Weights of a small transformer language model: embeddings untied during training.
Each number is 128 + 32 x the weight over its row's rms, rounded and kept within 0 to 255. Layers, rows and columns count from 0. Numbers have three digits each. The size before them is the row's rms in percent of the matrix's.

# v: layer 9 attention value, 64x64, rms 0.238, rows 18-32, columns 0-63
# o: layer 9 attention output (transposed), 64x64, rms 0.222, rows 18-31, columns 0-63
# q: layer 9 attention query, 64x64, rms 0.243, rows 32-63, columns 0-63
# k: layer 9 attention key, 64x64, rms 0.245, rows 32-63, columns 0-63
v18 104:110083103101156154131188144181123142207073152155133126144200109051122125152168143101125150112117132103087116100116132110144094140161110152112087145116077121056151143138139178168110169141120177
o18 098:092162110193056108133171050106071184083140147147127114137088147186148146122111131155139084095152121156136167157103092154099120106153131184122151123128191150170128092108154124092135082138119113
v19 113:126141172076081121146148099111121152098112117115113106175108052169124086153126130140149118178053147149095141149088100114104082117142100090110131139089129179190187153126099082139138049139143130
o19 060:098085110123173125138090169150099107124147154111148130076135153068122176130122137084125131076203156144154087123164186148118123117113148136167134135168098100060079114111142157090091214129136108
v20 106:145164112165117125146165114124117134151118074221085126134135136086070184091133122148109159119127168137134124054104134117054145154094088148131195136156088172156137131140093175099093132161125109
o20 093:123108164055180120122056185157185078097142131062136145111124099142120085151123120119147155163101111093094112135178160137169120152141154057142088120120105094070127147120115092165142113086109127
v21 117:110155117159126062140102108182097118090137099120192131130141040145184121088193147151094125122103111148133155167101123164141147095173107181099120119149172119111162085195129118120129101121077102
o21 057:106096153088148116177097129110157079155139124120074097113184168105096130127135121129153137165108144103159082111173137099114091175099144047148100124160076121174128141088143146138212181160159109
v22 095:095112105152165089194099119071182115142109169084128160150112164154116169148162105084175144168158126120096118135097111096048114158122152135139090110129167089123114084133113163165166055092126141
o22 113:153134140192066134093201061154052175110106147163162086135143148112151127096143159153109123078151115154147192148106151134142103090152112183112150125165149152187140129163146123100144163148136129
v23 106:134137095156100110139087147125141146110173173148084132107126157127146094119074096210190146132085163171108082127104123130150112095109162143143128080092112162117136057131185103160185128169078154
o23 061:094141144085189134158103121141132109170102053085175142146133098109097111137168140118117124145146047092129135140177125117113129187142074083145111171154132107102140212122119172092084120082128122
v24 101:105148085159128219126109141123091129135165071155085134050161158179083154119121141100100148195153122124116201115174135142123100102140130137125155093143171137168142089116164112143157087154158131
o24 068:088152112188072104092203023159109155133123180103168117193138142081162156152170125131113096073100142155173093124099097134152100134114161141093135153118148150118138122144128155116137150117124099
v25 106:138109111139128112160129107117139162152072177172127077153127083139139106078098167137085113168144146157181137045146075121077124114143086098116159174073099129107103105079084074127115155156101148
o25 065:106168167077171120110075217174157070083163090086090194118121138122127143116104111060138147103133116103096070142166142127149137135108114102126084097154114114081100149149126130165110143107156102
v26 117:118207083134184151173130179110179150080166126163183112147107125175136130154153203134139149168126099112080162111125085095142144110110141110163117127101133181110101168164123171065133121122152122
o26 068:144092164176069137107165009121087143137094167153106166150151149115134158132097064141146105079155151170146134150089141141097120114153144194091128149139126102163158084113154120153134151162116144
v27 097:118081115121159147105081149180091168096120089172135096189161156182186075173169070143106157101144121136117085110176138138111129099124114118110090139103077126145095147130088155156123089101140064
o27 080:043157118169045127130209060123098137151111119123146105107101141103142149089105171149131097091135097134151145126070124103119122108156132181115166117170175164149155114128148134107110110185097164
v28 102:119132141084084044099135140143111133119134103136183161148125106112094114094132106083131146116114185133109179075136200102143192125088146078103132134086123085111154130164139088181084082118147090
o28 084:164123117173097174141187048126089178162102155134121103119122138114163153127093143185109091098177050144154114172108089138104070102151116179119134121162177157141108107125131159078139157132106141
v29 095:104120140122039180164116145131099154104116163151148150114134145118134153142151129086102148161154044096152109124109124107119108220109206089116080097126113125192139125146089162148153122103103100
o29 142:108142103192065103121208035140080173132117138135140125138116148138161144125126130182136100058131176147143172156092111133115131070172115199106141147138170154122133107126143112112115117170136137
v30 103:158159124148128101117192101093110117138113082072089106121088145143135079106122110127142121163130036190184160048172131177145110127184133118156116097119103117151082142165124150128171115142140106
o30 114:129116144070207132138023194149191076114132125130091143098149098110096128111128134095140147147100175081096107128169136125124152167089084076136109123123116110078134120096127101161105148091118129
v31 104:145103168134060110060126104162147120131181120168134145126105177117142086119183093117131093190170094191126129130156118141114105153163132160137109190087105158087170114141075120110098098166175152
o31 095:144130137079218170174060213112191084119141116112092137118138091126103128154105164124134171142119160082091087107129141121163164128107112085145149088130095096090105139099126113145131173088109143
q32 099:085089059076153109117140103167191089117141133104166093174073185185142103088099124156156134120137106125122097099112108191107186087129106186106106148164087127138089103144101118115154118115144114
k32 093:223115090100121140144147103122133144078101067068112074104105154147140156185138169113124150122114133135154116074167136129135141108175116157149127100098129087117148102112070114172150078141051105
q33 138:100083072104148125074094131063198111134173171143139145186097137151146168097108122165133131124141114150135122106123144131102158099166115227112104158166108153121059120152137130120174105112163092
k33 113:101137069064138162142140141083174131139106113078124013146097152135145122142120179132123104106130128110163127084157186152102109127201131150134156107136134081099137120106074133167179112148119109
q34 140:107108058112153163069084122062189090135158191118119143182119135158155174084103116145124123134137124151157170089125162116112131095185108201116122163144108145125076128182118132110148103125163111
k34 102:134154068084106161097186106082147102112117074097108033147129092140171137136126159143084113113117139121166143096185135153122146119176119146114102099135135096095154114097060117178163104181136097
q35 127:103141158172100112138120136137123177114113092156133177068137120106100066179134123108139174143116107077110076149142047159131171173100119064077123095095158141133167109083144105163120173137095151
k35 127:157108204175145086153087147154100152126134157147165216120142134116078109128132113134150164129140123126072107168061120094137136130057131127141124145120129160168111119140207121072094142084105151
q36 109:145171200189078069150104107138091136127130087152097096116145116122080097169143158118127134135124094100134083123121126163121141151139177057105124102099157136123218151109100086164100150179101138
k36 059:165140212118108119113030134159125151141108119185134117134109164183131166152147174137153146136090163037165121115116175127135108155156119079093126098136135049118157143103129149129127108124140115
q37 129:203129133174133088115170134082125059125102151146122080135124150120136114113088133159102089127151137173118137112118209159115090109185155164223171142151111155145107152177106106149109127154121100
k37 130:098115055084090140105179086094121087118133111114079104129143105113175143110106094129127092133123128173195125064198107167159141127156101154145142141115137160099089125132075113151155147196129073
q38 112:181206118157086121154149102141118120123064105148116054162125154176129129102122135138151070143131113123116118114099143212137102095181154139128158166091142101168177151136104088148084125187108110
k38 113:120153077074108127089137109090137126139134062122100012123130140133184132110111156098109065105124131135202124123179159161137120115171128120131161134108138091122159127086092141163148123187152100
q39 071:119117171119112126199113117150110150050129125143180096121149126111103100133115150106160194116090133095074103151088129115117183144137165109110068096125076060137193092167088131121143132156130168
k39 085:218153181126158099142077132174126106107131080134163048149170135150089142128125130056138087120135169152155122138112173134123060100125171099154124147097121077183144138105149132103111105151149136
q40 122:090099157041143170160073151157144151104141101107149130088138114099125114162152157087150201140105146071106119119135100078158177120122163081063057092159108109110148097151158134144134119124136151
k40 091:147158175148164122133068133161102139106146122103205094115143131162073123153145159104117153095135143098115134161084171063099105100134163104051089103149126075159186125093163139110113108080143159
q41 064:144176091104138174093111161154142139174162083143118120145135129169142140145145181079157109171135117066176084171110113136146133086182145075104082120128211170095142166123177101147088118140138124
k41 146:027129068102123187123111134085160158104168145117125183108114109125168114156130143141125194127128114078112160134126108099133186147129129135058089079176110134090137128122102168164144128080152152
q42 082:132084119149112109131147123086120146107143134118159177088142167110098091170160057137142169137099134121085177099129106184089097122054172130153177142156039132168129124105116119147057109132111132
k42 103:212137140135142133121126127166080127073078091165110179129143154103088097181145112139154125141122161124122111138155142159147181119122162125148166184118126166133115142111121084175084121191034111
q43 084:136103159133114061138117087133083100107175061131116088146133162106082095093157152125092143111164085071096088128168176124136139168153156097121133126092165118128168103115196095129109123167192087
k43 114:080146096092124129137158076123115146127153112102082166097146128180137139119132152079098151165114114143121123094200081109201136152130152069073142044096138111130138110165150122109151133145177066
q44 090:148084123119145139115107131144126162106139178063128109099138117109082145208106161147130127090131124155151123136132172087152148078091102113143113172177144212123132196169161111150204118142147170
k44 091:125068093090073173143118132127115164125154164094144129127077069135123097183129093124080172157179118135128114062139117111109104087153133192161073148154146112164126172140137148085170100072133137
q45 074:130093150117143105110090109151130087110096103138153148141125171145119092151138104171179140132095166123090157166039126171108100143171175130142173069113117052157128129136091149107049106111144175
k45 088:155161168149193167141069108153152123073117101171154123186147176153105125121128143145188083145154167116124122213137173136177151155141164128145125161109117097115155108104121117177076113184130105
q46 098:114172161155126069130091126114117109099170171129165104181134124141055164117116095184199124120114115131149085185138101099135081138182156134126146102116185082152170144135164121075148084107147112
k46 101:107127164089156129135138107094161105136111148152113129193148153173136172121155154188151170106152171158114112151138174126149076156130156126179077074122151056157150129186195159125151124085091111
q47 083:127116141119146167136139144165146106131062139147174116168098119144160133110104187142109101123142149135141137177023148120122202135161165160137081140130088096118098106159094199101122143091087178
k47 090:144155148210172143122103150191194088116158124106188086165119147107109181097131110123135079116107143109137161217070126130112093133122136160124120198106109106114130124119097137133117124134167179
q48 102:139145163188101097116115145172067130151095069147127107065133109128125063163133165082146145119124123069147065167092102145122144111115122088178134102142196140141207132130101137154110154134099149
k48 087:054145158165124114133150150156156111170131166098156120158052158151120126088096124109103064120172103123135120188136199122111147162059144126126134161147095077171134111068128083127124119087148138
q49 110:084127114159096114117159104168104163112114076156123114077152102152124062155150124119119153144138119066104040174121059138124176135100130045128095078121156125131163108102120127139104162138075133
k49 066:107152173177110072121179159125114115105159117185124221148145103140076131159139102124090145131137123126061132172125130086151137128049152147111062180142079139167101119123133095119097138113114133
q50 112:075141057143102125090141128140122152118132134137121225107126098155109121146137112130118170140123091095146034137161034139131191153078084091085117141111155138131129096107143126114151165121123134
k50 087:119144168166135109132150164131129145143095119188137167140139118125098107174159140117127144109175104137076132189085153099130171123058174115155028153167085118154171120116182138115126125096096182
q51 114:210147214134131068161126137175057097142095099149132040116136148118102099134116149108111084120152161145153109132111185143124115115127179115197111108124134141136193142118094131130121125152118139
k51 070:149090103068096129092096103149138072123146125140118117154111125120152155107084099131136091143089150057204133098136132152179072152195091152097188124121123125091085148097082125147128127186157103
q52 131:196108145118152097131157133129119072131093137113123047139129150126142136087090145157102070112146149195126158109121202119129079104162156182215136153165108152122093144179110131125116105156137116
k52 133:092123037087094152103161097109145123142126103119080042119122119134187147138124124122119096131114129146194135075194140169138121128193104137127137124131144106092110143128065127157172136181147090
q53 113:131073073056165141087140157069158099126125151128135062141120152138150153127122117124108117116138173165127175130136200089103107099118148142181092113186082113134089145167132180125119103093187150
k53 075:107134044109087137138193081102133101126130137148104141119150108096170102140119121118117175147131123194109141126179045156186175164086168135169144098106111193167118141133124098132138155171127129
q54 114:138136115178138080146200121119143073158131113114147139152087163153119126057086086175103056127151109178162129153120128151147071132136143178169177160114157134125085156108151120104093109106092073
k54 098:062123088119134116148205106103156124173122129124046160143105141114190148097129122184135110126134107160149150121169099165147163171123086149159150133129144167108074122190142093168154153152093074
q55 114:167154134224078096122211083121096086116134128131122143144120158130089105081125093177108104119158100125118126131140160152127105122123129156194194152129150167150108166090153074121092126156108083
k55 126:135129095110086120153197075123122115136108114134055159114145114116164127126106112111124109164122130186167117058208046172160151131122121113166147120126130148131139112170113096136153157185098065
q56 116:145210108148081126138195090145094135106073115135123075185123139179152143080109159143162101129133151140133129116095150174144080106213147148133158162113151126172129163173098098112159156162123114
k56 129:127142112061110147167164080094143104144122071115114026139127152136196148094121159082131071102143119183177142112175120153114121132132100097147116108105134103144149105114132144141193146188157105
q57 121:096110143074139150109077201120143166107128135108097147097160091115130140163164137067152201120113145100114103082140108069115153133094124111087076088175079105122149097150133148122182138106159189
k57 094:179136220164132118142078134183080126116117147148196138107179135145058117161119112079142143123097145108115104148100145091117078096116145097127106116135122088178156147078139150083092121099120181
q58 082:090125102086113113126099081146109102154168158112150160146129122101079161121177116197166131111133092142177161159228090092174142184101110159122158095141172138079117123089162149113109107152104126
k58 087:152102109234116070122177150103130133164113141167081117126148083172109132100133187133130139113137095140083052142130159133120144140121103157138099101097163149108184111157124115085144127054090119
q59 106:157111146118114136088120108104081067107160150163122118160120138119110101129185216142114128105153112058141116155100188117130212134172187115140081137183157161154149103161126153135100141134162156
k59 116:083175064177092183103137112154146086099178177110140162111146098150123140128146109061120157162120133112150141127183055118171149150097137152085126101092125143115156117113066100117131125123205137
q60 102:131166134196080088063069126063104125132161142184075074175166115120121145102137154137151148135145095096170119125164147180094144118125128123127113138052116086151172118160137140103151132151159088
k60 103:075115114122077124038152110080141102126129099205103190140148156168141161080156132141120198132073102118116091119120141137200142125113108130097099124078154179121105149167144150103140136134127144
q61 093:140129178188125121079126105135087098108165204120114180145137160102071106172178163154170122117111151099158157144122142133140183126132171094177147132172180184172063113143110128123122103107137144
k61 096:139125131141114218137138105126122095088096171166178186135105138108098146167158083133171151180130158128146127110190110092151192142101114188167063124137154115095127098118073116174131111142105134
q62 090:162112110141149145047089153151132137106086152158143097135174125135124126157062080107105136151167161140102106181039177107088143070174107126157149091126100140118154179139094097141152147138128167
k62 101:153082112102107149131094105087157130078169144134119180153154115116138094150122132164144132147143151125128146113064102141157059106181217143169092186189073106137189150143129177144131131114144132
q63 074:112083169091149093097114147198158125131094077083175170092116161121132099135112055156118151084104156171106163150075102086144081149101153178113166115145100096144108162112104118107108076118126164
k63 102:195105190152200158167084141165117147128085144162142104165130166145088134144110155152186086129152147142097115158091173158130068113159162105174121184167103099132181141125158122139102130157123098
v32 077:099072152152131176151122095037175134126166106134137137117112091092123137133049132107154150070092101145158113130143088104102131078060118114134128113101097155137182138166089120143115064135112083